config.yaml
num_hidden_layers: 11
hidden_size: 576
num_attention_heads: 9
num_key_value_heads: 3
head_dim: 64
intermediate_size: 2048
vocab_size: 8192
hidden_act: "squared_relu"
norm: "layernorm"
norm_place: "pre"
norm_eps: 1e-05
positions: "rope"
rope_theta: 10000.0
rope_fraction: 0.5
qk_norm: false
attn_scale: 0.125
bias: "none"
tie_word_embeddings: false
parallel_block: false
extras: ["local attention windows", "value residuals", "hashed n-gram embeddings", "an embedding shortcut", "learned residual scales", "skips across layers", "capped logits"]
init: "orth"
init_std_qkv: 0.017
init_std_o: 0.00363
init_std_up: 0.017
init_std_down: 0.00192
init_mimetic: 0.7
optimizer: "muon"
learning_rate: 0.0109
beta1: 0.95
weight_decay: 0.009
lr_head: 0.00719
max_grad_norm: 1.0
warmup_steps: 200
schedule: "wsd"
decay_fraction: 0.634
decay_shape: "sqrt"
final_lr_fraction: 0.1
batch_tokens: 262144
max_seq_len: 1024
doc_mask: true
train_tokens: 1933000000
max_steps: 7374
dataset: "wikipedia_en"
Each number is 500 + 25 x the weight over its row's rms, rounded and kept within 0 to 999. Layers, rows and columns count from 0. Numbers have three digits each. The size before them is the row's rms in percent of the matrix's.

# layer 3 attention query, 576x576, rms 0.115, rows 191, columns 128-191
105:524530529506455498530505489502433523476532530483493489505523464495485465477529488534503484524517512552518529490527496501496507549509447575555541485495511482474491518478510515526529476481509477
# layer 3 attention key, 192x576, rms 0.106, rows 63, columns 128-191
101:514506489515483522526523508494533483477484476530490509511498533525458445524507502489458494487503483445566470487495484518472507472554547521530490525506504523516478479520494514484455486461536497
# layer 3 attention value, 192x576, rms 0.137, rows 0-52, columns 128-191
102:512524504496474506529495475523441523527503527504467552523485479505494533555504484508452462491518488495477505504508509493514487463499497517474524489461520509516496479463494545491497532466513471
097:454494527469523502476475505458532485510478476541502513502471523504463530503517497524513520512460560535470456476494484525488450499471518492501527511497448536499514557489500443495513492481460508
097:521502443492525497457479482479492514430502503505506525485480482541494474473528522519531495510486479470500473487509498506463501496489479558518527492499492526514517478504479495463471489499463481
104:504512469467535474492534471500493509509507499506513496501471477463534477516488468501493470513459472490475470459528533486472500475485497475515460524535563486440523477551480562513480486480495499
099:513466483487530477532518472473549538509487484503494461483518551503499513465501519488468507542499508518513532512484531527511481464511494454468506518504492516528473475511507550481478475512461498
100:512542483479510508484504482516528518481447490539513465506475513483513505548507465515490489506508510494488509483502530439491512529495499529535498544477495497496513489488502533444487471503568510
100:518470496498530494456485520524506543457500545513516467506486525487495472505503492544522486508469580501514506457522504510502476497519468492504534470512438502531472521473518449569468533474482486
102:500528509504533498473542495447471554554487506510484515462466515501484534490499533496448442466462490477521529482506462493497473477525484529509463485461482501533504505486519481498488484493529552
096:509470476493515450495504494403476478487467508502464516577482499494496498533477481460529503509496566538533503444470506486519486484504506505535516505519457453481465488539490544496474537494518480
100:480489465535486527531524523490474524487429498547541487476508513488530457449489472503495493487504494507543508492493528512482503490543510542555482508497501435480500485503497509543510489451540516
102:478543489501498491542488529494526523501491501493527486547438522464497504511522462527498488499554481533494465501498481489509466515473498556491473478482496540481510549475496517491494543489499536
100:459536565515493500467498465486512430506503555501496503479525495461491514509520498509514502510483458512517482509510502501480513484465491509522482528516512482499491485508509505541506524468500540
103:484511515486496493475513493527495477500486497529498493457487520501511470517495528523522511469486474481485537471518496515522533484485516503498453464464494502459492519565494472518508501503518510
100:490499469475471433494508488509498456465499464543529489463525526527467545506494528512533465529515479495518507467486491474501495490535478537489497541477537476490538497492451494459513464486511479
100:479517505527488500489514485511467499493552470465452503505534482524492530539486515543477525479471527456503478490489511491535551489475501533522477479493496450471480522544477502501510530563482542
096:543503464461533504530514483524463542532483499516506494450488521509502503499509495459525494483453540483480530515500520458519468490473484514504506482513494517503495478515499438503523506462502484
100:553492510465463515496489518496515557545556475482500493503468479485463510515498494477509534536476471485507516508522485481492500518531561459537487497495511479523507471504465495516517461527514485
102:468422469460489469513536497489534509500484511511488509488510525459528517445501530510493415491479509511482491496514484536491516481501523491508500488539472517517508532516451488521529499496483504
100:493477473487489514514477443542519467448490499499473487514501493496484481533505549519504488519482515487489460487477496488506506530480542489515477533475473521519490472527506484520525478541538513
101:516480528521517527539497480482488480461568527469510509465487473485514491466497451514477534510520489515498548523475500474544527527516478477496511527513525497457496475508542473518534489487477463
096:538503501489469527465531498500518541475480497523473507473465489504472498486501487530488509496496490502477526509511491524514506509491546481494480499481507518512472492479482520489478512468467450
102:488492532482467510470466486518479522517513457535504524544536489520531469510479461485480510516475524514472501518498509528444544492468476476507515517474474482482527478474497513489500518571477490
100:488490488547479513496507522484491421503529504517509548493528513518501487565447512491510482516486511508508523515473506523475482471490520519459522524511543491492486496529481530505508482431528484
098:520517487523470473482463487510496541485490499494511506499534527502513511500496503484499465487554507499492518487442493509486480452520508477540508502535532498456526450505506524496521482498545496
102:457453517488486521473523499483475525467517475533514521509518496531499536476494477507549441526516516534543521482541497491508494521502516505510500487490543492471478498514519464481465536510516506
101:487499522503569474509473488517489503501484513556502476516502508523476449545509509486516491490574552506533481497506510474500503504516512493494474486516507552431527506531506448494505471509549468
099:503508469525458473554541498497566522513476497499480468509519470514486438507484520462467463483494466490469499468501528485443478492506493509503494515526475497516503464479492503507504493541530525
097:496512455467425525515502510518545520467491519514507453478496480521490536523474444459511534481474479510501518475489519525498472530497529545508496517526503510478535466518478499507496477476484518
101:476452494477493536518536473484488536500507512489494536447496546482521498507478501516522521487515535451494509499480486526502527478547501521471505497508509492479480470538492493488471501503499532
097:542457511454513524498499528475479490502463471539487506580471475521510517456499469517438482471488476485523520515507478520485503486539471516526500496527543507464474475464548514546518532483509491
099:484531501522509518526488504506527485509546497491500512539533509546539504496483521494500536542497496451460485529472532485517506456502482518471509490497504488471489494527461518466514501506531494
101:548466497507466520489527497497495487474456495512444476509503486511466507509549530502526457513466543525512514500491479493465509511486521493488487478530460550517504520485505527471483475496526481
100:500521489504503511482538484516511543502510524536492531522435444476489537540510496492452497538496472450540455441513501468522483506508506473510490509487497499472480452509510516491497454457516528
098:484555521551538528524498505544502502468476493555535479504459505483486531485495471490510553520454450472510516507520477498484501523523488536504496522532490475511519484485518491479535480530482451
103:514513502503499465530522485527469527492514480478488499487503521480482486493474489509492573520483501529489501506515463467515495479510477456497489520491518462489486524500513526474468460476556474
096:472518529520493528516499519525458493470481478476517519493492433502488508494469478529523451503488512459508480520498486457528442486450459504539489502533516453506487501468467510511529496509481510
102:477491467500491475470462518492513486468458492475514460492474545512562462509508542519485534536498483495500471515518463515452471506482507457513491489532546487484524514470500484515499449471515522
100:513492520544491489501483497538482502472477468523476540486521527487542511512525464523458468514480433479455545483525509466472515511558521492525509507466486501499512532506555529476438543523468512
101:463483539495496479480516497487476487509466503500474516520530511493453465487466462546473484480513508493456449530486546514516492502496506496490489514511547473485519566482490542509511483554501498
101:482501459515468498537524451523506504477530485490517495529507475484504514490488477466484489528487530509526490462535524483494517544509477519485467513541548512499488480465505514469501481531466482
102:487521508495497513490532500470510488473515499506459476499459500527434495500488532446502503478486430504486554521512504511537484476511531510527457503503515512482508536506502523528525512532485518
097:509459482498498427472461487539479489523538515455473506470510531485463489475486510477556512514498477535525473486493545505520464456507504501508499505502545509515533562509498527497489491481502536
097:489494513527532518502485492499494531486489507502521528513501458501539509536481516519500530511529492522450512496485519492532498475531482490454511532519511537546459528500536450489493519480453502
100:507489539471440489522512496494514485515476537471502525537473490429535500524484507554462487437502502503503498511474491466465471485498520488486493481515463507473502519447537551481461470459498509
097:527453551469518530512473490455491557488535460481547462483469510438492520503496479512481498512490493470530470480492505527503504530508480508505502493484477538506505516490479445488496533519507492
100:464520504466469518488492501529541461513481476500496513501513493489485556516498455515475491527501469462531479537461512454483528460505479560490501496497489482495463568516502471501498496501544497
099:509532519496521481519492501524483492485497481540482518546487503536502504486513492513523514547550499500510530498522514494490510515503489481489513515480507527447473486533503503531520496499528537
104:467492467517518515491508510493518518439464491533492500507506503484495491487530518503543536483519483555484459490515483485552495448545509526487507490509458482482517482506509465487486466479430514
101:543500518493450527508521490488467532529503494510511518519534489459487527484462472434483502497517483509491506521494542500512474463542462539492485491471508473493522530503508526484513512500519524
096:495490466472470491522492491497507504509488508497535487516510500512479501510519511540531459515519497503533499471523508472553474509481502450502482510506466540541489493502490522522524488476493483
099:544507471504487489517491512533500523516480457497468467511519479494542507497534472525542482516494530477514459514440506547503506525515524473495521507537482474537468497504492490500465517508471508
100:487510476473508478507511504514459482494530499471512493481520531458523455529548517509493507534500482469468508522520510495508481489530488519467516500502501559470500521474506485521480481529517504
099:518524531500519508525487466472488525511493517478526529495476482494474487503466506496531490521472474558513507503514499516491469429467532511498528479488503502501491484474534518532490491537524451
# layer 3 attention output (transposed), 576x576, rms 0.12, rows 0-52,64-116,128-180, columns 128-191
095:480494547485519566501511508541533479500481504539495498516496517462413475507472487498543542528457510544522489487522471510498448504479496506531517508519481500483499457501505528504501523510470500
093:489526465494484497581530508513509501465499455491440492523505493455485493475477500494487511461491529501554494561478505507484517519470471490530485523572517488480483451489508453477512518504535493
095:472510506573490533490541502489490520536534499467492493494519509484535497477465542515530462494529532468528522517456512495495498511484462509492506493523471518512520544495493508503489425503499505
097:497473478508487510497529484524486519482521478472502514478531478493527550524508483503459494480488493524490475480463465527501513516504512487493499470518519482530489505507468521479421531488500530
090:491482519500489512535487520494454509493522507465528531476493451531504511549503505457525504485515542472508490437532503500505493493484500509502481506534493484480470470501446503500548495473528478
097:522490486495512510458553493493471497518509524504528464486520477466546529484498461440534548491528496501488498444496475476472461475545524532500494465500489453460518519489479520490499514484494536
097:500535520495491506429531507502563483515536460542505489510518501548521475517475518505494463474454520466512476532509498518486489510516470494511488534462560491517483523481512484485500482538527484
096:511483549500492534457488519507466508487479541510510523497482475460520512500515510457495470496532527491518476528510496541537480484537557500542484514503515528511508497515510498483531533530476485
092:474514515518474500514503511494552483518543481502444496502517517514505512509505478509532508472496477558495461528460499495468530483549476460490506512494467488476479486543479511514484517461499538
093:528464453462500489479492531452476490556498444474532535531511446500461492518474518489492480508510479471495530557505503482485462525506490508481507468525506538472488485511524528529470481517555506
094:521448511488557482472472477506537529490541481557518536474548472535494472465503491542499487505481491503487516513527515500529512473523487479490510487499516494472530500486526494482525448505459487
096:470517463505542484528474499501491488493532528503501523498493500506535509465478510529485481483539548496534486546480504464528508533487525541492513500469549517501449547475498488497533492483466507
090:515497511486473527482498511490502529524542492480544498486510519509520478487522476502491480507535527521492518531518494504491504498541489516538473510507465500483523481496497532486488487500510474
095:508463525494515490482499493494473500523494476505488480496457517479513527517507463488482524478501482499506518472517516509499494492522449529483464549490529520526473484489520505493497520474481511
095:534536477505513493464464523487512490490470512516474519470459489457479532548487539509480478507521466461485451477472504516475518484519503553492496528505516546492523492518462469512513531501517503
095:525509470484496463493467494467567479548528496531486465494530485495514509513504487519505521537512466516544509478474498495524478530517518496525493499518540485540542446477461525512505499523464554
096:531556544480496534512502483463511521455470558513488517506521504501551462497474507518545511515541483504489480472497491540458504536460512507476530495545477548488507503496490515480543531488488541
093:513505478491490520510516471505472511518513489459535483492475479501477544468436474535477506519503479518508488465505508451485533495511479473479498455505463511508504532494570511537473486460509535
095:529482503533502511533488489533516487475483512510502475461505516470467508522499495484481489495471515526447492437506450488518523531511465505497543534518477525509493495510498525523513490482507512
098:491533542469525542460532486475514524523516501518512467497503463549518508519470480554481496513427489499520515460512536474445511522480552471489570473502509494481503485498547475470429459453503555
092:513525507500487519464456490500502508464513486493539466504505507461460445493501515520534522521564510528538491520521489495473536438511496472472483458519463468492492542507456512539508516533505514
093:489507512525513512518524465530480523477491471510508466502479544493446497465564533532548493466451512462518489464520520526510495467469493460486544535509536483468534504497468510534495488489495491
091:535527536486479498542498496486477517516473560512470469473459515495527457510502513488496502535518547500533533501495483497498492539550520522440516455527514506453512515487533494525487550534483496
097:559456536490501479501494503477548526475517519475557508502508548485513518531478515457480529526490463498493540539525442486483499473493512459497508497454491519546488495483485476483494500469505458
095:525472459515493474539487440543506501531510493477526520501557521510476466458536479556472509534493483527493456504523482511535509508502539479489490488511469470496479492511519511545495516496516538
093:486484478492498550511515525482508459522493494492446474479487489478461485467487507494515549519473468463467484500534528458545467513463484504496470484469495501505513501472568515452507494507521503
096:480537577472491494486494518444540496499562480494483501533533483474526484519479518497502462518507537476483437499524503508503486502513529460496540496546503478501464461487496484501449543474516503
091:472493520474494499476503529516527522484494482492518488470460496535468484458466513512489484526505487470498506506530500506531518506512522494514447492493449500527520498471575504501492473491494470
088:512520528500498559475484430451463466508496516491511518478505480510533486456534489516507509493551450501505522504507472473496507496509529518521506487486512525506481468495513504485490513504494473
095:511483475518457466481506461480507505515494479512513493520513440505560496457530513482515447485520518515529518503495499464503474450526487469483473526476476500497516481491531502502462507517510506
090:509518479467484517487483502519538515472451474479472518467548496496501498455482537461503474512416485506463497547530501483493471483457488531518501526492450508490492493499500533507495497498457484
095:467527479501533467505466499512538486489562461543509510501464554482539487500481506443489483506509498537528494474468471485505472532515504491543491498472538548466483506500499504448449515513531500
092:473513519509526529514521525486531529479540486556488476486521471519532487468486465550523497515529494465545510500463503484495501470462474509482540468532537485512519491495502496508481512543517537
095:514543543515472492499478498500535459538519506484466519544512488528499437487508521517561538510509504475468451487477477499478474503491505501459486474488514489460521485480475514452551563492500505
101:496522501470499445481507494529515478524486440481502488493427471528454526475545463554511493507469495480542540527527476483485517517484504505545520499492537526446473496525522466512537526524484483
090:478492493524484493491431457491541468475543495518505522496493520539487512474551538538475487485531492531486524453468526508489538483523524463507481514502565477434510466519502501478513550510533487
099:475482493500485502493483479535496464510522511471491475437510496504544486527483484524476505525508536509472503505492521516507472468529459528559503497518505519520477481484459534486470519497518494
098:504530486477472469496468561509477517560520485465524511504485489512494483512475526511475515512515508485477435509485490496520502497483503530506477506485529460503449493571506507491518527496545492
095:468458469526509525516498500495502474462546493468492487483470487493547465524490495509507483515477448502502549430498478525495573507543500474515508478460486481461509495484512519510482518490474496
096:501489472508535495542522496533482477506502513453509477439490514473481505466502473509508491504501494531458503473456494496526504454523460497519499523497499494512470472534509519515519487507478508
096:529487508456502482522491486525514506500507509499529507494483460482530508504506548498503504509452547454495518454509465492521498503501510481543524488440480518570495480473487506506512487496511500
089:511536505493459480485486500503495500474519493504489495519481470494484506470549503491475478494519481496535496513526451505533465516517527522518491531527486465479516487499484456547517503534547459
094:494501519541497497485491450492473513526514493509521497525500496476449496509536482546507464496492487479512521494529504449507488515510490441488537586524527532472473508526438527509509506537493500
095:485519482504500501484554446514486517546503527495518522528515498530472482477514532480524468524530498535516504507556516479509485533470499506510499527487511484521466468464456538494484504442521506
085:502523483564517519507501531491490487516486475525476539493463539525534461490532500503489520539530500496518480544501519479499502478442541553477528512518542493525515481529484531514486490517453476
095:457474504498492508503525510517464505536526507493488509510515479546485489516538506489505555501481474499519505471519484465494529492501436553511485492524534484519522512473514498517505509512539520
095:509516478514473460536474493485507489483523493496564483492486524467491474525489476506539494479459524502477486523512508504500523527471502486495480488450493498546483478535479492504500492491505500
092:542526479525521501504493486497508457542486476491499519521517488461507524525435477471470478539556513494442449528487490497507527448522502490499492457484454520495509498493512536546490491504505493
093:525505482490524508503513482462520510507485499487503471483505469504498479541522494521530493486503541511486484532514494510511492541483520476490516527556489558525474477493477492507534527474474513
091:465472499527521491487555530508494480474470502481499506488479500553510508510483493451477510479523502505480520483509530482511503507481513503473506492488468515506490501532453536511476541458495505
095:481499495453526459491524441483510470491506502507530466513510470521472488488484526484542521501484506507516467491547512470493546527476493506518519495548458483490518476477490477491504499456493467
102:499470494485523529505474541496460525567471470514513452509454497507502486525546507488497526540502533509505553501477486508469490523438543462490533494486498509536501513477497515505514456540510564
097:521489511484476474470502495523537513476511483509546514505516471495490508490495473497456512525524500507505493518489499482525535505526518538483472482508499484456510435500499494505531525488512509
099:508519503517501531506495507478480481521488468486455519509518511492503526519519488464535505537542552520483462548532504470469491509553534474487483515488490502494508521506510469522469490506491514
094:510486485495529504478486501543460507489526553498524478489484434480502464519499526513476496526573499550485500495501514494477558529536484523510543500518535496483498455471508509480529533442462478
090:545478528484470501515481475477469504500525504474536489464510448510513515513493450457481505466493502515501450542530459492468517449488502454506482526483526468456522507516482519482522485497474496
101:512504534511465529502490538540505465526482529505492533535528499478520528498496492516506493472553505537499484541408491496491475458483475524450501529500470514537522515482532499543480474501512503
090:494507520542481482494521499454473511503460542500489549502498452512456497531516481530495481460452490514503478540517479506474489453504508493529521496549528474503487507504479479439469519501468481
090:483464506512483475533480528490482519496497516529453492478485499488461469450543477485494528511473452466509544453492465545488485472511518479529505538539546476489497501485505510530475484504452532
091:544516488492513480492479503491522468525514501497471516493509487513510473492534509464484516480454471482493516511502499539533511487453502511500488502536540554476476428466524506530473508481497505
100:480467496448514521545507493464493507488492474503515510480480427474508520528473492522494516518514477492485491499494484476513498517520478479477508496526494529533477490509443487482443498480485494
099:512521522482488511560475520506506505482501505484473478461567537540469480472504476508485477518508529468519501484458458521451496460459497504492592511551506478512530545494516493478444484493515544
101:469488512484508492463540490502514507467541497464478487499510486485539553500469558502495490486508502489489503501508507528510470517485467486502523507485509472503546503459486474498492506534475499
093:548516527496477494502507565531491497514473475514461496541495476512495526521505505539540515516487480487497515534515510554495507491475509472494456508496493509473477468532507474498446541517483510
097:509456472459495531476506529510507501522486474528511557465498538507513493521529490509525489558479489520488481478489503536513540468474506511509499481493490490481517494452483477482530528556521471
104:490495494506477479506488544521465497479521483481501497507514487481459456475507496502515506460485481484533490497511532480503506469545512490489516511490515525488502548439477526571445528496492456
091:480539497479483489492508497521464497502473518499495531458497490525515503510555513526467508488506507513493497493499508517479501497492467459517479478498483503516476494514506521505447483506519455
096:452496487525500526541502447493491493514500519503496483503449491480509495460527537512458504448566478508499503477482467495497447524496504531516478491464514502489516476501522507495483512476519455
092:461540524527523545480464481496503504469543514440507527465506492492484531510463475505503485500523472509434489505494536477515508481477489453485511467504522527467527542471499447519491487490513498
089:466515519498527428479496483468462465485480524534477486479534490519529509508509458480538515526507522502482539536530515499523547470518497523462496491478519522525464441509502529470500491504487478
102:511520495482484446519498495505519472458489505459519503525516509490521526501470479461524499517449455529515510519505477525514501502489531542461501494520494495523480499475534504472531481483413496
092:462501464465509486465513490497548520464492481490530508499499471495502464511468516483513507519493460499495492565529503494512498493481494484528498466490517495538492492528502502521492507497492477
100:525485512503483504477451487498501499504507488447484523513437483480526472476454484514483487505526487522526522472513486543510455476528555504491521518505498473512478503514488476503480507518515501
090:500498476501537484520528476463502494497456515469540510518496520464517534487510497499490507483489518481549492477479499512482501574522470510470509475509533494519500505541511514488479505511532491
099:516518485477502482492523470471518480529490512517531531498489491517518521495496516449497482481476517483487474546531488509548515507472524529480502482498513554520499498512522457501481489517510497
093:458508524507521475458498525497503525505501465497492452523466499460517530441505550498463492530504495495450519508513547492473534448490531540514435488508496494527500479570496517505519470498531514
091:499554467519467483491455517505487483516471499464511480517515467506473510514484535513479508507524529528515553498485493476481535497504449559493488524465484478453490503489539499487466502496500552
094:522527492473544551493453542522494497545496505501507457512473508518464508508532497476479503467464502501434474498481483442488555521503488477496474552507460482478491523554539509484517511489511462
100:525458489499491483498557536493489515482505492504505531515502501497546518523511494483471546542492495444517550466534489500508483461496492488482450516504450508522494552542499498512506517465491509
095:504481515545509483532539490543479452473512508482489524507498469487534550501467475489523545485477495522518535525485536490469507508474499533495449513489497491463548562498515467472461526460520503
099:507487524481518482547489499535561485510529471459479507499498543557475529488467500505484479460504505500470456492476542478541498503458483459541514522526524472531514508447516508517486503498531536
098:486494533499484502480465499508458506514495560508462547469510438545521515479491475462487493491452485492498530495469523490508523500476483472518485503518523484508528520475493452489497510510506495
091:520532463501508504491504512459526518496461500516459497459511524533487503510511498483477499503527474506517474506502463464508545490496488555476501466487470515488476500477503526503519501510490486
091:499473499532488471474520469558492485550571505499510524495469473506507542510470532515462508469491493462487519461533502537523526461485464552502518514522471539502505518505529463523529473489478489
100:509523507524504466526517495482476518511438556547496537502543467450522473520466481475498529510454467507478509492515499514500505467519499506480496491511471486559524529501533502514507486496542527
096:488480517518485513475504489471499514523498473498468513510510495533485514539556479528521481476482482484489463489510466473523479508472526486452495479445556521465550528491495486512480485479520515
093:519502555506501498512493506487491494513517520487541496525531506519515501521499481504500433477519528493512439504478470468494498465487512459512505503460501503489481520458488521513489430485467459
094:494493498479536495432502481490508522513497497520500511507510480512510506520523472531497483505474508485475493525494516504515472499485526497501533517500472498515496457543479518465528466529473520
093:532492441482487501476541497484507497510495487509489513499455454487509485534472500508431494455478534496491514502489492536467488520505490493502509485476462550480511448517489516533526482501480514
093:528554526488510475479527511511505480490535488503510479496510452508483506525542472468494536507487499505481491450560443441497511517454545530472514485484517550496479508512529494425496564541495483
105:505519487455491501491517455500488477509520508496524537535488445498519495492495458493507516495486535532564515512498479534548530485514524521464522505470491528529507541527526513502469472480455455
097:514509480495537512506502534553449554493469501522474523503528486552462536458475522507468497485489528499502481579549503528469482523490487483473515493527517506468487518482474488451491460522485508
100:493464502530484498518483536479520490548478509535485476493505502452466493488483457576520474549473503503466510522500494511505517495424490497502507489452468542506496509546490553530507492525474510
096:446464457542503550484492537477488452499516465475485485465511525498545518510510528529465517498555499491542546523470492486417463462446527490483498507542520479502507502494500485477437480441531531
097:522469502536501507504435472529498544491521496493488510479474482539516486483492487497490501512478465501484550508524484518517503468523516508480503469484501496460533439476540518471507471492473552
096:500501500508498499501483522523531509508510486495531503514479535492456467502482474485510499523527528513501485504490499524513452538512513484506522496478508539479480497495506507517525525470514461
099:478506507477512554519496530461509488473487480475497566520509470471505524538501465484508512514526475496524484519524474509453546534491479500471540513557505513510498495465539478530537498484537541
091:481512505529511493496429513543476524459484522486516488513487526509490528460484524503495491476496560491489494476482497511464482523523505521468527499494522499481515502512494532541529447476514478
091:502532530483546505529482529504518519527515554526484488439533549524478515536495504494500433510449497454493472542493530521518462479475510501474517531499522491509486452480505435515500535498501515
096:482455524540532511500480549466588535515483483518513443500504552545502468552491509528482495491496474497500479475478493523511470456440478501502516478484503493517470497470492497489508500543473524
096:488491540554491505525508515510521546517524549518524536486474493521502505466495525493513514512457473466564513455512512474474511509531487518468471491471515442506491493499497501527498519505478485
084:515522506481496445477512513465489550522544487537502520483499519484445498498466513467488488442491520479478499467526483555468493509508481467486515500533510494499477506563475502487496484505506482
091:499475496490531548460497523500514528500467483516479479530520536475492487483468526471497488473464478459508520475473513512458511465527494469495513479495495495490489495478493531487528535532494463
095:519476463487501519508472501514474476500503541466487485525462483513540522464528477516498520486483509502533491520517478465536482504532519493491504492459453526491501533446502519480524495487516505
094:463485465498522548515520462508539480524508463535505533527522471469487492509492500547485476517485529469489524513491519486525509515514509489539478515516513499475481528532519506498491549476505506
092:502498496497508525543508494473562492517532510505495492475527482492473507496502521512429493514521485485521479474495504519502523499513505495462532484497498499519547480488473488505481538441548509
102:521510497511510458538498519517513497513501461527500508468496508478482495498520468527508484457478477474515479479498521511508487509517491512458527499555504447532501529530538520505459523505505521
103:481450455490510566498498502464544478479514503516507488574491548491456511471483493505473491518505475512493487446558498487512520463522473513470547490501496526502532534479514493506482474504506494
102:491485507486525493478524447564500495436518566504508468528540496503466479480539510468516505506455489506507469491467526512501466491508461557491486484473473489503522483523508489528509521488539480
106:458496528460503470524504508506507503489486470492511490528506451513486525489524534472493542485501477483506488523504522511527472518498521510475522516469483504559526502512528479482537492482509476
104:511514516484523495493458505546505502522504489480488496538485486475574485512504529472502527571483522478505512478486495499539476503525506546483457459484461496491518484549510486487512512474502513
106:500499505473496531509470479516509533487497554518519520537485538567508487557536498505545475484507464531494488520554465488496529497494464519489485478534527503516483509442495477513501499549524515
104:507491542497489495518496492519516464460510494498534492465500517503524515538491505502519505490522471542486520521485491515524515496506515517442515510495484536450475482532522543541504497521477452
105:456520505470480466507527502528544508505500462476502496460508543534481456511495509480520550481470506497482548504505534448514519450482535489513516515520462500521548488491462464467500490514506525
100:491505483525523515514515535512466489519493502521496509483498502537486487534512501486499504517498476515520486454493493501518485462541511543496498522490448485494536504481466477538447497504490488
104:456519507552482534468528529503462494517497503534465465481494515497539501487490506456503527513515519483527512467502523491493470488520484470508473505492539504524508519458470535497464543527473497
106:512512446501418513483540473501516519452505541471457501535459517444529500532514524504533539463484517491512544515508452516512525453532548515529510545496508499468475533465489525513498527517500458
102:480494522472515552482473514470508484491485529509441498489499486512472493508541518497481515516487488491558478499510527477477455496498517495542500516469526524496506491548534523495471512499518476
102:451520523545466477470509480497510492492516517469520484464510491524488564485487475477501518565503460498515509494506507514505492488468529480464484495477506502500510506510480473495495521525575508
105:517503479527470484495504511519503530469498529499510466526557506461495480487496542500492512504485522507446510493500523498467493485550503480504522484527463499469512452522515486475564479500453491
102:516497542519500508496499528531493517528538476462510545505521483489494500507533497501550484495515465510517513488476511491465470537510541488482534461508555508558489486498521523455555486480525487
107:496521520477499463536490505496529483512486517498504485559501484512490478498506495489475493448490471508487543513541499490458492454508551512528507491502468483496479472521505460476539469484517494
105:524449520503491528516511504511512511529501472435550515528483495514469503521531519555500522554488467545451524520473507553492516541546495476506497442449473501489518545490453516490490498478517507
099:491512517492512494479487479501469489499504491513526513475544520523503504543472527494493481513473466504493489503484509519495494511480512508493533516455494532522524454513450497547465507552470506
103:494486512511472529520464538496530507528486498530488495511531504460536533480521488528496528540495459505487505475470499445523471493545523517457534503516480507501513480503540492472527538475500511
101:480494490494535517505529521482484516492539482514498503491528480507540498499511474531509519475521519505519478501493461485517485455479488445482440473490520477488544522502475500516504489490498450
106:503511546518484530550518492493481503525498524536547514520505517505479470517498487506463514463528501512493467486463493452527501506500486547491508478501495496490511518488510505522483524466496464
101:481483529521475514483504520471505508500510485471476503578500528471475504504500512527535505505467483482467527511517532469460465508462510484548451488469500467506491483511506499482501502475535484
105:520504479507501529469515548493517467473488478550535568512517499496463511497460493527528473504480517514546516513487506506468479506470480501499470460507503483580485489487471478504536503473468495
101:471473478487506483495504535502488500492512481540483510493529481517484507528458490512512491457516476513495507508467484492494431498530489484494497486523508485509501532464460463518461484488505501
108:498493505455494534527474499473493503449514511513502461518517518488490524502502481520466514482524485506518498509482547469507437528469487473483521471528477529481476490491487482485506473487493489
104:500501488505497532482458436510500531468467485508487479527522523510508557479513539519532467467500466534524513562483488515484548460484506490477533557501540481490483469553473479498511473472506515
103:457500495491453450518517523474454486517509512488475504553526528487484464435541497513472494442497487486513518506481486471483473496517492477487513529507519490521475524473529526523503519498486508
103:537507448454542537524504548523519494517482515541544524527497472486509543515470469514477496477534469500506547523519512471476490511503453485526507550492477525494460528491500531524490473492449522
103:505502512455486515512484513533469500531502470484504529518493508507534477497508472493516466515511523515493462481502506520468514518518495523453576538532484496469497475483475512502495505448480450
105:471474549517487495518518508500451521476510490461465529451462510484473516521459493509492480461494531485511523561473519500503500495528524452469478465456527482495507494472479442468515537504470475
103:472554497541435542539504478485454496506492507529467505528503534537495472512466479514504522503487487478462488461470513485542494469515532450515468474515486460510500515456493483516494492524506528
103:499509507525458527520470512494489478496492512472502509489489517480511506494513517468491493494451523477532484515504473516494463488506539479504510500478508492475478471508456494473473530479429512
104:478507473526510482500469466512493534506492512457496518544491476496462483457517513502454494513455501534508529512453514513482499514500521464509483528487479508504481479484506508524492481521462474
100:463479472495552512438495496476472496517502516512460444454481494504531536532504507482464532528451509475491520467554524492517517490464532487505520495465512513490545523487548428540470501540466501
103:504489476473446491501532522507499483487534521498516435463543571497510525501489519476484526525496503533498470465484454513501491521503487478488463440501466498520511465485487446487491488525507528
102:494520505512535481491503494505478536477447446502502488466480482547481505517477541475510472505519452492477494549534508516476473477519491484535520488477467510514519470469475474478493533494501474
107:479513497525526518499535547512508513553510479485515510468479465513499505469531474472475493476541476513466457472539486527525452506529490470466487515515491503512494523522524521510524465470524494
102:524503522520515483497511480503456481404492522522516530524508487481532514473484480540503475553499490537516527480501497530473512495554488493484493436499491485533511472469495471538502534482495500
103:482490541479505519445493483472496467543504489522507473505496426535473468558495477466537505489533453510533515523497484506505464472478522484481489471482517521500475553528494502529484462481514494
104:508527520521530455538485475472525517486508472478474519449499504534539506548490519464461507475521506470478518455504532490530481474516576501462544460496548502507496510478519502521469496498536502
108:510516522471495498524481536495454514461485486507486500519528547486509497483501488494490481542514497483497528536465499497447468519491515466468519479496495539489500464463502531491503498528463524
101:465482493488501496495510526501452471503461481514508517548516500482544486483513520500519526503478492516500465484484473502460499425484549531485482502510503513563504524493528534478507503479520539
105:462502523480491545512521508488500519464457556458496523498515514507527549504473523504486501473546481561496500525506528504539462489528503473525518481461481486503514474494526478488520497429489462
103:557447538555484443523523541516471512511494523537468454482491478507499504566484481491510495498544513499474521487507485509516513521505550483498492465522496531498497537524444503522471488498497537
105:500469488492489531533538485488543498454527524540533524509518490494504527536484505516515497516509481514509484484478542515507494518479514461502493490467493481471513496479465507484507469464502505
102:477511487513444505478475493581479528468500498470502550520501501504473523487497516471507530518515524515475467493494508545517510523528520478509479479504483488542485499484514520486516481524503469
103:516515492499522501486498514484527484519485494490506480534538482535509475445492565477506519528466508500482501491513483483503497463529512563475492528519474564502498483488491485498506491518552502
110:471474523442458462483496497489480536531512485497486483507478516470481498511492469516511520492445518538474489476511496471509523539472499527517469493476516496465512453523480542505507467465492525
105:484462508461473488509481491459463508441475486518512515496502503483489525527520494509479510532462478454469507457518533509477458506481499489514457502471459490530455503474478512513492508517505501
103:506519510492528499514480540493502469530486491457466448485553500493489486540501519526495479532499496465505517488482506520526495517525543553543492492494517483530455545490539504526529488507507490
100:518537461534513541484471514525475489488483535509468500477507432527467451507538530503483514497540494506517475512481534491521493474487534518493504524470487469500435503514485487428525486498465525
102:484554479488506511522532503492482501465528550485504542498492444463502462481475526487462493509471531432513482475490455531484489515463460532538470535518487497475505509558531509485506458467514514
101:510485486504508494506542472510495445527507488519514514515508498507454514525515493498502528516487526528454479476530484513489502517478490492553534516478521508543485502457506485539515524531593485